config = dict(
    num_hidden_layers=12,
    hidden_size=96,
    num_attention_heads=3,
    num_key_value_heads=1,
    head_dim=32,
    intermediate_size=384,
    vocab_size=545,
    hidden_act='swiglu',
    norm='rmsnorm',
    norm_place='pre',
    norm_eps=1e-05,
    positions='rope',
    rope_theta=10000.0,
    rope_fraction=1.0,
    qk_norm=False,
    attn_scale=0.177,
    bias='none',
    tie_word_embeddings=False,
    parallel_block=False,
    init='uniform',
    init_std_qkv=0.0478,
    init_std_o=0.0478,
    init_std_up=0.0478,
    init_std_down=0.0,
    optimizer='soap_variant',
    learning_rate=0.00728,
    beta1=0.95,
    beta2=0.95,
    weight_decay=0.086,
    lr_head=0.0108,
    warmup_steps=200,
    schedule='wsd',
    decay_fraction=1.0,
    decay_shape='linear',
    final_lr_fraction=0.05,
    batch_tokens=32768,
    max_seq_len=384,
    doc_mask=True,
    train_tokens=122500000,
    max_steps=3739,
    dataset='wikipedia_en',
)
Each number is 500 + 40 x the weight over its row's rms, rounded and kept within 0 to 999. Layers, rows and columns count from 0. Numbers have three digits each. The size before them is the row's rms in percent of the matrix's.

# layer 2 MLP gate, 384x96, rms 0.193, rows 7-55, columns 0-95
085:526528523486520534498493491520527403464470478438535459516533417476483584504431512570468543490542490574562471483483539497523417477473492529508473498536539466598493472526469501547545519553452489502450535443472541499554501532505491465437546436411513480497471475497521428508426511530532528539
108:520491490520500467499528504449544469422497547420480532565514471510572494544443512498500489492506469529492547489509505607579535500498465497496469474474452522582481591524461440477478462494485503529480552437470529512553501482475481523393465471392546497562509481456449502549515547496458478456
108:501510496495497502573505532440459570481501537497479420512493450470573503455478507467534529552469549536472417470560478512500527518492417473535560501549526500517460479512454448526493464500451511473514514559550542490467536522550474527424467487466505449621376526530428513483481496520484516494
077:532471480470448501533468451510545477586528495451464428541547513502457526511473488548555514505455557457531552517455498480481539534427556461509512464478501495433430542490563534436558508441543441575518544560525542485471463434461503469541519554462508467524468495544520551547517447485493492424
099:430495496467523453482442508439444556426516509530494430565552449498472533448522445537490495501525412476482436541567474512472512568554414476502475503457545503505478460479541478484475509537486514469485497522450509435493455456588540473472535505507577538511485540528413497542493533463506452553
102:461548537445500562472467461509508435463462503472480488542508590482476543520566552520506485477466501571502492520539492515503470430470507534503516548505483451524490579427552470507519493421520536633450519472520499500517469523450476460491481456536492528512469580546572448433499507478572522537
080:533491510550500505555497494515511473506475513465566513445455514441547559481532499441574513501499486554401468447450448531512523514444457548530425453538524482515416474498488544435409509549567465507510531558456493505502529496533474535460515549508524506545579446482488428560555501517517513455
085:459446502481438538488483537498466499527524561515553561450485451484528518415515559477488452479491507505577547506456437573468501545600519489424430552525513521511480449524528560486486529476470513425551501519498491541467562533463462491501526515482463557452518531567522443565527563479492551507
089:523486485491384435468525505528524558546513479466555440515493529455532486491521512478495492546515524489545510588509541536587508530506476505501518453405509490539519499460488546501476540542523467429502478538546472488564518497533586529459473525477461555543467498481428499541572428425514560449
103:532473391510439496496496443501513516468544547544481430503465527467447462569450548500502491464555527536442572476549515514503561492487531434529442562487450543476516492481584506499497561554511515526477521477481467429595470504528459499514506465483461513492520545506437494528493433430428489536
090:538440447470579524444505530499519456525509486534571571471415470556474522542474533442427462478504495413546498437520471489545453517548465484538504475496531474506493508452497451537511464544491522525486515552484541559474474583509462443507424542556503538550487486499492525533569582458468502542
119:466523538501526494479514501512519482509517478449497564415525523548493483539534547528476485523475505484490541470522539588497516492466466511615477607534410551431520542545501513462463472481486508518557493476586420493528504491427456527463508528567502484521507560510533481424559549470528464451
116:492440548500517476552549448431511493479515489496449458550461501508493462585532520555473453446474486629524551446480505486483510455468476436521505505535511568436562474560494550491520563510581486577484506476561513540559524493513467443423460492518521548456525542476463486511520507517499482534
084:505518523427549507518561505551519468450656536456570514478459507487564458494493440491516419485534487450444497502503516460484502496519524540514517492474496466431528481580471548465517420551504488516458491519517512461489467413452479505471483519468480470564450441563489500462482471512481435465
090:572446530528485598472512500496516551535449510503490471503494424508497517507468477466485472525588502474430500477541445478499519547529555449493520450516471479502452555472486489489539482566511494377494542489469490466442435503524506573610506500527492470545494387453498478503502469501455550507
094:481506498488538485476483506461500463476536514479464506497515449528486493528534500521545544505566507465486528475541570466480501475484467491546547480510491462517534426538555537446424524482497568549412450521486595512574483486505376539484504498519533547556442498576509525432563515501410561512
102:488508501515515448515491485468521453455496471494535473485524415448535623478519450510524494555549489493464531435548447490505492538567510466466383501492452523498547499506455513504500520438530469519558478541546542422520520484562465513501477533625526535480458436466477423495527491485509491534
092:484477493468408463493460461417461475544525479492532498451501512480548494497497513568465463459447438609490500473530543458477482514537465466503565459472471483469589484490542505507575544495551511594529541551513458514521490548522481441506429505499537539546528552544460539544513535470566447513
075:516504472440481504564446536490446491512460535533484496541491440464574501479531476482457461461500478477530450535522442579555490474497514494513545538472526569508460531479509469485569534545493498431462517477433477490488504535512633493616466542552505439491490454534536516572488464518538557469
099:502496488482540502599482455450497524550515518535471425517468490556500481484476519555434432466420515523554601550507547489464429465518527469471515532543504467525544542447562561509511492458504475530508509534512470522467494598453458464487504527431514504520531529576472461460562545504461458550
104:517547505469427539533387554513571465589477453546455415475484475465472492471501534534458511504488481501460491459493479403461418504465535523473559497532486534538454503543474453537486496488576494546504492470519488543470526492609533514532509506493459502518500523555504480443476448520554496433
101:537500519481571472515498482404562448499555431487483489554443527586442479495527492484471410477542493513553523525497492566472557483467536416492536442523478515510467549478479553500513499507513451497517459530399481479458571567507505482507501529563488462536555511479417512492554473530475523450
106:443468532446493534429481495524522431436477543526526546570411548526485466545480461489472511525557528488474561485534477488423493472526623531527473517520501458545517449471462524492505491487466488473424567480469509541488517492478510539476517511563443509564432554503572515415512460486523517529
108:502483453487529540515587467463536510591554474510513484495408542530513471531541476462505545509465469453528480473522517510415462494481486494533539472495483423434462449531563529468502495517561479488529534490547450440531540444480502570498492519439579551494449488591477584503519442498481468539
108:410488476416461456449542566566460429464466473472468475508568486513495479495490510545480555521535478447470560524484460567511460477469489526465467509518497455554469548515458492454489508454433482480451501495479435507495485408451516413530526516444469474497443526446541434569494508515496545459
094:503483495536556500409501485539411450508518508585475530574479483569510537537522530535442507503527554451491537488561528495545480553455511509530587486504578544545456585451521531487552534511511537522449540549453541500466507501524439430561463509560469500529489530527437529516502511525511479451
094:539534496454479539532487516449508534490583503532504431508557465453430540586508440606515493552481501465485554565464503518502491505460511436472469441495503576552533505476539512518528504483517492518486474553495549548460428463489504474517523511436421454517545580487546460536546497438463526453
114:523529526519515401456441507433567493445413536458501503569457553564419492485514505538513410554502445530485479456439486557491552475466540532491521501475503533513521430542517524488542503519500411527513510481460502557540543544505476507471514522473507477550497478522407408461486511510478500514
101:454519471467505521523459417524536506555388536479432501504457447488574483563481542567436460564446521520490453470518505527445473535434474480506454510553500515476537511575520516459531463508520465500554464541538425448462558487512512581522502550522526532473558485528492477463463466506516463557
105:535478482538468504465515477499484544536538483519554526525494560480505443440484496537462482463439499540393478527472446534497578467446586480557534481497451491458500488482477550540621552479599489577535456501523516496549527502513464474480480531529489560496560494550466469565505466462526501463
105:491549509455457493512589525432531518509472537556503459544527487488500464549509486524555469533502421505495535476490494492471460548501481495523449428589451427475550485459475446510483580479624480532501556547468502390535466526494512525490520523555451547487535527511530487514518471452458466543
103:512497511540521454484530490505466516455467610532524501487499474526500557488436548433434496483545428529529510460478444489513550487537487573469506441534526496495555486528505448466586479510431481504556506498554529506505466495514501450462456551593478449578463542568542472405527495506541527482
116:493513462493504501489500492499458492450478493582431477502517517537524517458513543530500497469485514540533485457423478585557511447559525506398566627526481509439478491595537535497505481507505418468434499461520489533531505392507486470554465512433440497495492549507547478490533490502529514507
085:517487486522472526478440532538468513441420513503493453554495482567476603415489464575508497496594476475463500473468474534510505546568460487504469546545533528524468513551483481569447464456468446483497493454423471511547485461485503420512544486508531497563466523561574470452451476527542488515
089:396485468547466544485500522586484417502571577555415501565474552509524532530439484505467504506490534539530520465495455482570556522519458500531462519571541522514524499507544494499489528481535439445536588517458526482526450499452467503437517476542529529529479529435502462562514498556490465530
118:457503532450557454471437476478461623425461528462516489461541552572483526550555446532468551491551437506470454494509499527554528486487464497498475528506456483525535442488479443483509437474520541474498431475520547468485427522533509555476526516582448454529447475525488467488519544515511460422
101:540474381500525539517456504564500481513470533522491483455456488532483479486495550468466489570463517474488511532532502464520437465480476447544482476522499498404526499423553575557536506444600460502503518573536497523457445516415482451500511568462497499472472476491566412468495509471538473509
100:485578490483447396528461486463435548554478512516481555505478480502506524559490476543498526455593544503560526422475502516530462496509438563482427490441538484459517511433503515553534526546550574515516446563482433505493497514512492461494536534474481558505488529488541492530497532506578406497
121:433525551464514528526558515456472563525553478483544486433552530505542422517436508467480487446506468460545488463463469461544487481526540494504556481451484483426534518488483592477554447533471416527485473480578489556499510543538516475482522533486547542475516465531486493483438547476429506392
104:488518436476479495530541554472534571470553508488508526487475480512579459521450430515497485492511510537481445566585494556520527606476466514484506503523540487525508515533526497522438507552429482402480456528474499511507511512506492527491584505513447557546542459547443535536377558493477532498
130:455482509468532464449485589516494467515502488500460480452504568468422466524535507474467482548484563536573537544427571461482498454504514478468450504468522491491486543492486554553412477497533523486493496537424507502509472458442394574386511490497539570520492528480487461500481431525495487483
096:483494499496441516509548466525544487446377519517528453522463554474549492480552502432579400437504491509524454488535475502471475496474498492463512500505430472515489507550533532502467456464539446498575464459499454441542461543520484480482444558496509511554535509478554512452550595477451425485
091:500465483544476516530500488435435499509504571549572480530547535483517475492511432511511482499517516466506549486473482527503408541544554474481457489513501494411459579511536530456611491463522448480507480509437521471556540468511535583467478428507467480569490434519572520510564459565491488475
094:527464505466505508475543516488450491516500503514551464492541537560499482452539518519547601491479522473560506532404537512488490453562487555527554582550435404452472549437475479427505506475523487507430545458459495480566476501454463520466517516488530522553552496513534416482504488577485553518
091:496536449494437433492511488473476521423542512446527457475505494449484474547494474508506464521474486497514516564541427487406483516527438453387494474499532517450470510528472563506460533510448495458480489446530474492443504512521541500502416522464530528524494524452438534624434484506431540531
100:572507515507518529479513495468543449497518541506502470532503483584476565500499398538510464526606435532454508470481531451479527517470490486432542569515476546511455463525575501485514472477482417474436491469498566473473518533496486514510536564439452517513561515489534489416527605492498466534
100:506622556498451502525587445526516513536523494592481474507458511479558470447506443503529433510511461497510498470489508499541513459511614536495492506549474518478479511523463470529498536416516438484525478504480482613456521489522436553482485518474487575491587499569489549497488506508502459474
109:466512557531487423552489504498544478417468509467498477503530510499436479501503464473539491490491490536575464559534568540470469409529480467551543495484485433509552509430532519524523565436593490456549467487506526519523484471468440461468452533483556568430418498449520460446504477547476501503
092:441576468484515501498496503522547513519452502540469496567492532506453553522561507539510546434554506528473429502462514484455521536553471511572460502557502506569520441498488437486456508524535479539600512486511568535508557459440525447407453468544565448479504510526488406505526491484552482472
# layer 2 MLP up, 384x96, rms 0.191, rows 7-54, columns 0-95
088:526435529464456456502460544479542534490521452489421459487532447559461477515479509513531600453512533498488500614574474516556494528475489445462472424467486483472544414495499541488543520526507516498468474526438493410517482537552495450459536517472493546527417538474464505555491508538493542450
109:490539501465536493498448482549500453498380482513480512453504576511489568466493469505495568524486525385515465467451495416391490514469504514518525542509586490448526524427522555560536555505531491460454477477522426467510536550516522493569492498537498516484512513459585487515484477506494523485
112:534471487483506510555505461420531501505441465486475498515437485496550539536496421553505494530445498538525409468588517550477547527449496519449504573531535486461522421571511529495475614481480486449542439505581508540548533476546512505525504470485479527544519514577420480473474524502508511491
074:492537473500459508507500491432534486555493512550474486504527539629536481473464451472514465521471494503542533517450464530511477540465559502481503519481439548441435520495608526436484497450487490474534624500477543468508484510457479545501542529533466501526459484546549590466529451479549489422
095:441485468461482484466497523475490539440514528547509481552555495452490542474524458538502457481548455511515434557587445492473530521555469496589488502482552507537468424467478523538471480515509468515521525544424557423493440430527515434463531538534527572519542559483418524558506533482537484545
100:453582534410506558509496481529526478511504513417389538510539569491492544525565555468479495445468476536494503537582472473513514497476566487515469464465439488535497507490524498536494450429492523547474454478492479493494515499484494470465536477565471542574515543556569491494587572477546466538
079:525500491579421520558476504416454524564462531466516450467489480478546537507470483476546523467524554523501529536525502534529482475476439549484434468541495444500434441475495542431457591574619530520480484541491523539504518503479510509526501439522558548503512424430522495520537509513534502462
088:482415470505544487494459553484439483521512515505485532484480552457439481602501523513459485517532491524482470482485517496555390524492497477503505409491527482482557548532447455552553464440469544569442512533505514527541459556536565465507538510513499480532465487574556480489506531513447421586
087:512487457468467449452475557561470539547484461498578551455505511534487511450515481536535488533547373524535493466530453515471478411446479513546455465442442449508539431528501519517472446508481510466525473479534423487548512497467486541562452433462491501472479552564448498528528536494563538520
105:492511574442548548546534546497471498525486426454493575486520487462569497480525485482463496535413480450543441523470503473516478517464503540527513439526543510477446490524420513504472400455489456451495490487579539507403497510466561496448509520453536503551485430503595511489480531522556502482
091:454549509523488475476516501540493523483504550479434521513542600471498454515483531485493477523445491605522477565465515418470511481435580523518550491510511523497424521579465496473497483391552504547528529431437560525492504451477518525540518486478554513446452523512570495458535481551501463469
122:537509419518499541552477438519482477445435552562439477573427459504515541480487419481499483494539534527449479487560512511539513472473596476423514473504553463511517449489569476427545531555537498506480503531464536544483491481534565494587474488461496571447537495493474480508514446515487560505
119:475556425491491456563507523546514495484521570457530560472557490495440496531511558487532560486520453490532535549476504493499547457491495538568523464467494573576493594489433548459578460484511499542553480505443432526413525555486463566498527502520484483478486534548592516456507508495508524518
088:520524489570513490529434485467490432541502544510466502497479468623533553422413510421487492474510466423527497568423481491528499462506502463491529553472549478505553463413507490530478568504523507500509557540457459551531512594494535498569530518499461518494556537540489525500475486473505530546
087:513576531532444467503470514523545540510519480482509585511507543480515544515484554451495497565453478510477424480535534477526471502468514529551501532494568478448498427546428501446479451422562457537458420457561476449542484513417513487458522501577422519500415515470503539467502473497536501480
095:523458523476469485483554470521485508582506515480542448541502551491524478488465570508485496533424517544481482556463441483466454494515547474535510515439521467488463546417518528594570513513468551519543578524612494458445524481457565466510491482473482487466530524422497457553464531481555434518
096:491454491534448494490532463437507443483485540511524449491462400498537598485523513476555459519532513451441492423528435466446481523572484552451422484521508480495499544463480503559467538424464462489555514540485510484505505455476450539533542501592503503456484432459553421509506524508524529532
091:524491495506553555481523581495562469543550459468547522516531436472436542481509559466500501522528467450432521502524488479512514505478490553551493437536482554526448484442467450582418461466516539543443519533468516519347526524513481472525515500508479462472532500471563515500562501512485578511
084:517525542483512480601472510461444492476454542513549476512447425496553472480541533485421446439492499459578491522502479532559445495551540521534498553506539541488488544416492468553604547561552530485538532534497487487449502533523541468512550510514493415487512485508543543513529517514544553430
097:518521573477534508447464546474514469524500472483542571508505433485490497496561538575555513535484431534550498450443526554504488465523420612431446526508519552516481575485492525506500451559514516517522510479524478508470535523523472593480477426534528506457505555516419458498511441462477461476
093:536504494473534435496583436564548490454455499537493516546544552552477492462479524461575440571540431529516512538448540556516579538482498490557481487440563407407484496509449503479552495503474521461495488521500532500500484512471511583486512545522491535536545440473484478452568506548505512499
107:419483569480585467535478466509501496502493484507463533537450532537453543601536517536477445536522451504508493500508470506490547416448511454526502480552531560494494471482552563504551473489566495544538459545423453489502487574522499566442519509542394480517550562466453492499528469530486509473
112:597493504558521487548453462522511565508538473510518510487580414515504512470501539514487469541458509477489473537404494543507506548533436516482495447424489506455466555497510471533550508520553466513554490463546457477543502488526509472473474504432489453439587438432480491540523575475421500443
105:535524465499521580542563479442539512573510475488481487500427572562508449482466425473536466535481481494538517459534468520438437509482513453503551518515471448468467464536612568500469479537462490468508595482485491456564479526493510553529515482512533551506481482561557496479497483516553531591
114:452440469403556444445484485551527391456429508459471440532528488507493474442474434488490481535586475480508540532492515509524511457481458522441467515556475473556525531540434498465507502545442517492400486476506472475447485441516526509480490528477482450477503462414527450535488483487478558502
093:494511515516519456455472455470479536489476516515529582539442503535498558449489550528517510438598557538484507520530462492532483552488466492514594510409550514525489571535473510455513470473464562475401500515488492460546494534569430540512509474534478579522502423483516522505432486547492442534
094:526593509465457536479518506518499515484551501459518453482555448444457546582531476570532516562480510501471509542439502485428511526520536471536450437455475600566513507463508532549547476514496489502493472528491512525478416452490496453521477518457410467537541555475554444533523533460433478454
116:512555529488551446480445471468598494468420559449504507564456511511430536514490522532499423557479513574447496467487479529433543517486537475519476492455524543514507432505514501507541507533508444528529478463470490574520557556590485498430517509445522481551496454508427419440490491495512497525
097:475494550469513526500430477415472565480393470460423529469489443544461504513496473476466511539426545496486456478490483501394490506506516466515433494501451495471528541484538486573539452499489493542538501470490417465422574567513488523498489515526493583513547502527503544534474529457479429477
105:441565454454532528490539565470451437521546476484464494528531430545404505507541508453467437460502424518535550478490533518546450510467558515510428480485508534540479443409528454536426553475500550511464501564508464520521521489513596521521518473494454465490500505524525541554518538498499553450
110:480442489514636557491464476530458577470529434469463565459460542460490534478456458518449487506496559519489491488451453490494528476519578511491528482447486576503498503525457514459536457468416475505471517483472557559490522550564452492471419504453494501503502441466471517411475536507503451492
102:502515448514501512509509602521484500542466457478427535524482493459515473458511477485541545500475528444581517572440546519520349531515481508477505494480515479507506565478442491493524557489620535461525516493427481505484519535475491543521554517534521491439509463444476565548508435499492548525
114:472521489533518532452497471514503494443483492589501501510482514499529513500542487510482497482432515539550462475423521549552492442535531505406547605527477502459532536551563495522506445522465455462457578470529551557549514403550473420549457489416464509496476554541502512464546499464495501486
093:477513487444534434561534507439534518571577521487498515471546498425493398563513557451470475552428545506545529568521525503521547494456534528479487514470465489475548446435505497464570520578579562567501494528557503512446531530493478514476419526526508507469531531497450515534507485508498500481
093:590476516490536437539446533431527518505493538507596455514467455561495488509511515575494470519497430544473571539517517527435464479416496543465485512462452491466531518515505492478522484460453496524435432504529470533544560513544441464484439483459553475409547533527488530449469469459540498542
124:469454487548449484486565557531489542474473469499496570449567474481514449508460525462497595570495460464514459514449508514501464469509511450505458531533542514529485503375519502535513538413467468492496526547544433468452451539479517480533498525463484519475492532396459416482488574489504514539
098:559449435540529467512449528506564462531429509507550435460455481520482530402470477406485454478480452525488539521460496416475498456502528497519523523538528497388543542494524515554536475476574462522451447551492471495499484532420444495467504503505543476439477517505486482542491490487563450537
102:483454510452552450493501412454475512448495542499514464464499533529541500497593491539485419518507498534475533534503451490443488536523540504462600545446494503489529428520541536486452512439490516515497528534527499527540550513585521503493472476543496453536456484552350554490513515530544550493
121:428512493478495440524553517459533513493469489546579472434572517481538517548416510487473476553513463482545487451474448452524548436461526495486525479520504522488529535480428564512505446505500469539545486438532478577517524554540499464505516613491540458478529424527498493495424534443518525433
097:496530503465481477569485515494432523449526569479529532472550460548506450500459484525505601495508548532451450600560516575590506544568442482481474516476495452499461562506508475483437494564519510423493561521523487457503478508477535494453518510521444530461499449511431561552453479478467513490
133:584561518487516533506496440513515511544486487494463532540582506479603488538444497472492516534535518487425456502503482523572443494489436560568496493471514519517482492492545432501569515515464488537477512498536547522536423523525537441603507466506466396469505510477549499474535497424458481546
093:493554527489518495494444508482460487583582468501467506494542456543408501514465517580423587538461534464506544491474551517569532504508525549532530448505572547471468519438481453524552554513454568525472528514511518559505529459492500474510545465521444472506461511519483484509416460513578558475
090:477520552415460447508510473518539498485475428439436512539477472480474526530498598501513488467452453442480485494562514475496592456501463492506547472499515511547498406453491481509413472506486550481561513513520466566504473475521481465504489600484531480430465573548428514498473496443442504512
090:513486554520489524485466467510579565512527462586449451512503491449524501527527456426509493489573502520454421436512440471536461592467522477454475481492555538536547515555473564527578505508495508494598474535497501505521558486433520530552489432498484515524589495469482566482506494467524478496
088:467468521467550499554495549519462487553481475562550562480479482542541541456544504503451487496446543494514517487445539507563496533503482548581518513486437441539535522458538454456604482460596533523511506558512470505552453515505424545482528477533437393484512461548502460453503502510504464539
106:574510478491501540466527509495544444513535545482506497500467479542477593493514458539489473550580469534436486455470501489452538549489473489453522508482463577489427431531561496507486439468479432479445459470503525457497521566510492487532548590473454547531602524501546497450557573478478474521
096:459575465570478425467534473497559469537519504557486488521459464507532484450538497531488487464491501520537492510510505488524507446465551503441500458533543575448498506513502469557434569515504461444475465526563459534417534496546426506525491441488512505518647562524475574483515478478517505457
113:529488491463541570434499463467471485543505485542526541450511487538470503506491512555460495532499505449439505483476466486564485586462550489419483479543471525488461564528501500473434429522398462582450546503523504488512520485584598542528518543526438483546522557498462512482428508448478505518
# layer 2 MLP down (transposed), 384x96, rms 0.166, rows 7-54, columns 0-95
093:534544597516480477492542565464423524566512504550522450550508514476457533526564499507525449561520560493550530484588496469540473466530474514497534524508433512511525549431535475539520522482391458505516476532516449517507458491495424491489502414553506505512556533507576480535537430473540503490
110:459561505562491495512519523535503452572502473489584511419475496580526482466438528530490490517345518525489477505488475465487518545528511501464506535473511494485505525430497524496566502497495585478461457458491575517530447506559487525578461482477481495441476549424585476513509546507538498504
101:520465546516454563448483478565513543473501502468542543477521472514494562499543559476649473473497514496499516526495509485503532558438452550470446476598502504493470394521461530551528533530535442487476518515469585490544568513535570525512523491471546528505526488554511501445512520476458453487
082:506546503501530552488517490521560509559424536535537484523518514474539512480434536501501509486398540478499556503473442470508475594531465564576539485538438579456505466438474507437471505483483544524542528465424520483467537463456553497503450564493448512541474417531458509476492495528555530447
097:517523440553557519493488422612481497448528426489533500545455493441524472489489562513478467536456557527461540521496486476477460522394553502529576531511485546450470460482495533480421535459497515517429515507446443463521488471505543547514455492485463508445520433544493525445535532572490470517
108:495541546469494489475545553487432555540524469403492485528535516531441462517486487465576459508528467542462503482555549453534472509486452461540460499559473434493476477508446536521529571481455500482523634455561523469529476491529450460529542488509443500455495539559601452476491502485526509482
086:518500525571465536524458461491467480459453566531515454443513542462562525478498449478569552471508558528524453420506576529501593569510492492511511527519413476574519416494524490509484493516494436482546489470483465486536595562447486511473530472487433533457480466553487466507501471467482539543
088:519487580490589505509470526517517506449492484496587516452475468497458472596468453487464465521504451463429490499471480444500460568403516583536501505510543494493465543554492458498541511493443537542522507481516465491516499567508523459453494545494542498455478437573503575435441568487480454507
095:496430462489544452490498609528424472489427443541554513511424492490507520460526500502522518472434465477527499489534471428466479477459500466514470471489528546456564496442450459533509439513544544457504407538512477527547475506501509423590472520566519457427508473562508509520529509496472527456
107:474523475467555542501547544519483590494443448418524496479460494512475497501462485538564436512514421351441423500512462457547507536482428499466580457495562530517494525549476506525518474499520483519510537513482505504534518469484407487527479495507448477547526557464498491483467561477487538465
091:477489537509470486473577461478480459448444567490509506445499539475488516508533507529502463540514504591479482500454500510491534485472548477575497497436604489522478495544468523512442512478562494596468519507463448518557552579535479518558551529429486573533473445535544511511467478425546433483
105:486460548489565463474510501470555486547517430475597490458457513470506489454464482492489474509483469502482547443407490500557508506543406481515500493459463539465527586488463511537473446559462571459485516487541458525528572458546497550472519578526540459530463481558563502459544554487560475507
110:501550464468561504516472497521594493498495507499443528525493442486526462488544546488523514463510421532445538502540479513500456488491512532505511429506510443443494483437457562438508488448530549492522518488532421507482558486416415588518532509577548503489562540406522463529537565508504480534
100:521549534557414489507409480467460472547431459533447510515475503551471513499522489525530486505447451516529498525453433457502508527489491472448501502458508518537520515504495543487529529545481576345529488560441471532518573533477581453487531430528472532457468534462456469480499469538474520494
076:442477440552564569437515532480550493523503537509442399460466407510443539499468485527553507427472499475483467451535460498512484588507474496497481503464408496472415530446523537412520503531452480458478464516487516488496511429490529534526512536465448475460515505459444491500558496470454522498
093:487493581444514573562431531371425488498502527518517505503542481492518506572488454497554578484544536516480513486521550462514518492532375387516500551486500532513485512518443456515513531465524489474478473512514467524507524545458513442495441527509489506488501523524582543487566496484497501452
097:511453469553495504458473462431424440454484487511506527562483465475503499537452550509561517495507553502452452526493411483493535489510431559473531501482486498538449487489549564573514492446445472517458539472490492476573450467546427509505573401531522543490514488557542520542555521525573506463
100:427523454479538536558417539488552469548489523459463512495484512411538465561509463454526483538491457470508544504506611517499424470557447492543513453416469403500432469500461495558509542514542503488550483542497487542477560467494513502547515514501512562458546490558517486538479528452492536468
085:546516533455491489566490492521462530496471515516553455539532561494644456516481535502418461487519569428532539464502479513515465486419527481500489516522490546508521418541476470474534503514456528467562566479430446471419472562482496460424536506518499503485485502475475523569510481489515570536
099:504584495487557488562514523493526514510531557426477529485491560557513449492474457497486558491491472502487498533503470520443541510500564560489502554430599597535550461492478522557540507464495466512468480508523484495505523511531448485599504487423455432506487475510537531528539454417584478540
102:524522529475486519453589493528594477487532517517466520515566450479401518526515466444512505541539475497506488543449579505478524572543499489498450479455557501479508477642543512497541516524504519471462531490479487532485455449437470473471551464499550510534585472467475495564547485473503428486
108:530508566475568464476486506502442505502455526530518506483514598575513466535489498492463468486547511483436453477411490577527467527427514508438524450479470496492536435463521539493454466446493541510467435460523544471571490480434553492544479538458429474428470488493457485497483518522406515445
117:463516494518476514478460543500453548471473430463483478570469476559488489506492566460482547555486545504532526546422518563428486546563453520551453495468482568498512551487522491574548566525515396462489539452587495495523560526456515537448467510501511511539507473499436493486473556428518525530
097:485548472541509513428502485479504527490449404575466450498498495543436538461427540520477502491490552483489473493513497429530517576492508462512591487512454518474433561464479517468543461517540514462478541496445540490493520417429561495544515444486521467518567499377524519514560484464499500505
113:483548552612487514517528507456544502457413485528445521464478488538574543488455510517511490541497518536479475480491555471455552479499550483527562486468408508555520507516519466542485457504467479577470446579450530514507430472490458552473569463475497528535460505492472498406457506462583487489
085:532533447543507470506493516520438493467414491513479553437517494425493476520498505585494498522426540400484525555508531495492459577480472540496489514516485506486471435499469597464421493485463469484478565548531471459538453488451556470463497448513473527562470510414501440519471534564472458496
092:525531492549488543503484499535498501559492504447495505524523555485547498451530527492467447476510522464412452491487398463484582500506594453535479494558534519516414490530474519515468496504428516508435521478491365486542525545450511466509452473578531551469519469537522519562478448454468510517
117:611569493479485497449504494564405490542564483525473564513513477497501428502465440462448461456549510432544578549507506499479514456507508529456475438523481547485538466514535486497516536472501499558541503510540518477502571463370473463552532457544498476508515509462514561497459516513556493520
099:449523477525499551477423493541467562526469518518541436488505511520543510457477473476469504528487497514470537456473468516450435517474506560572569502548492522545482573553498504456521479517397574539514437509494514449494508473507468551423553443497560428536545525472458581443512459504489544555
106:404551464462590494471497481453504501529500476493454534492549503535530497493503468481585469492533460435432551471489571478499516527422443532527516436487525547543507423494510501553510524471492573541461399532502484482579532476580507458473505482528538473450499510571566535515504491455487488510
098:531436488443475464510526524459477545481512428426514502539473583504466542576454549516495475461423540454448518503512560487468492482483517552494496492375514578531528508527534554436512500491504514447514525505405515482498456524484454530484512491493512538573517459495514465498438514490419572464
105:532529565504516444467411534468561513477515525544499453541528529565467460474516478424447497517490447522512450472546435513531537487524537461498475456556570415488497541572472429458539498497508497541580491492495459563404516460419473445441486503484502532466531498533505445534523479495481493475
106:462497503471450591504455460437562536519451458477572538578496482492591522549500452503522470514484445476419529454487477526488558484559518505529445467505452517512553456471456516514430542497500532470488523498551373446528503520480521449446451473479555474481489467449523497523485480454482548497
071:479478455504450561427442516608482490498450520494451500548542502541506528459422527534500514479515489494496443434525470517504453491492497534510496491442464509521501491493425454429496466487494490473446471509456702436521473487518537536527542495467472459483506468485499518487504507494519464552
093:462488531490565484465479415520530512463598540551481469478498481520500540536426535487528450475474589523510561477517491486537460469390461521532465477484553477476553542564491537516456517527490408489465518523444469469500488471526491428431468461551481450495490465533467466541521413461505475520
113:505558452479468486504470432477517499506489495549469470512466437557519468518492451456398474515439497468487527399523441527448479528552483491492562522495540648472492539547474525518450451498506488498494538548569525486524489547548496498496496478486504543385527524452458549489532478518529459490
096:565480492564512499524532512511504448479519467588480502493479571541492559445537474464446545494580516491519475506398559457526509434457509523474523542546487409549495484453464487497450500531586540548490442489498529489474493470462514548413534478511573553492434500477475504438556535523491490495
100:406498494585518514526483506539493503535528474509545427472461517501465505445444551513501489527437547487492518475565539454422557522538509525427484518480472502529536537531472496566499512507532523510449490436532554566530448483442461488472482494509550446473457460470533394518509477524580586539
114:575512494530516569453499501510446504499498491491439569531477559450447517440560499579570495506492529525512453549521546507521533564561471496511467521523482465574512467574500476530494492530439477376482514531465522480505481501472512524537477452500493496517452518462564540559485497538456483620
105:505489522472441518577535507477465514449478519422463529478438499475494516503513506590493486496515482511584582513468528486505491475501475411578522492422485519466452496483521494460549551430474509498540513459578523434515486596474544503502494510508465453541446521484549454456577510421515524443
112:447549496517487477487540485510517486506524507506487500513540599447477525455549508513454538578568548502477512560536518534553537536468492470577527530542491582467582563525513492566472463487587469530495504463524432510505497498499519529445457503448472595540555463525514499501426536510485580543
095:467525501472510467527500435465525481520490554479455560508536540506410519483550558506522535511502552584459450512466568479497493548532492468449497453414501554533540515448491509391480514498510565483443535466543515507492476483575545510460490569504503545525486418518510555470494478524566487592
090:498623536521499552542527519488478453551517586583520541447491527547479516508474543504434532462422485524438472455518523484497541469538565516503556551391528478507527480512431498500519489481486523500452498467489553501430411501541548507515468533488524434502532481496527452524477524503488422513
094:536548438503446493593621476476480513533456539461472524462545458482502492471419558543477526607494531516486519501427498453539518509538525540540545488509485549502473529468538468511489551532565470502538527431482488496532532461546463536475480482557556532555493486507537507500453444420540525531
085:473513492492514426450519520572442494479446507504496477448454454483534427484531455541536565499479427536528523524508489593498508508527509507410485537474558483450468545506553535518525457545515474502429494454522482492462516565466526447515587535491494489586482608460482490461418530503503529503
099:578566442491498502405507476521499522551441435568449490518475562583496534453473473557408477455492491552463526458495473587453552518494560481472526490492511471484459493480476514528515502483449560593518493505515517549565505470444529479574545492530536501479490496447504516441470511499501450470
102:467468555522506481499519597509550541503538447521563387510542532519511520479556488477447540449454503563512467468538534476517596544397468501497529437460568522484492488479437529481483522503479490473516430515525534464543506536517490481414463537436464519460480462435447533533520490531497518505
102:481478466456500519489588489480487519440492518540503466529472542497539513535489469418552593543550556529467472512547381563516518599515526454529448558534518541460461526535506474437525479446537490433485520505443528536464539545524487444458464532516528472540498490482525561548471530532472523527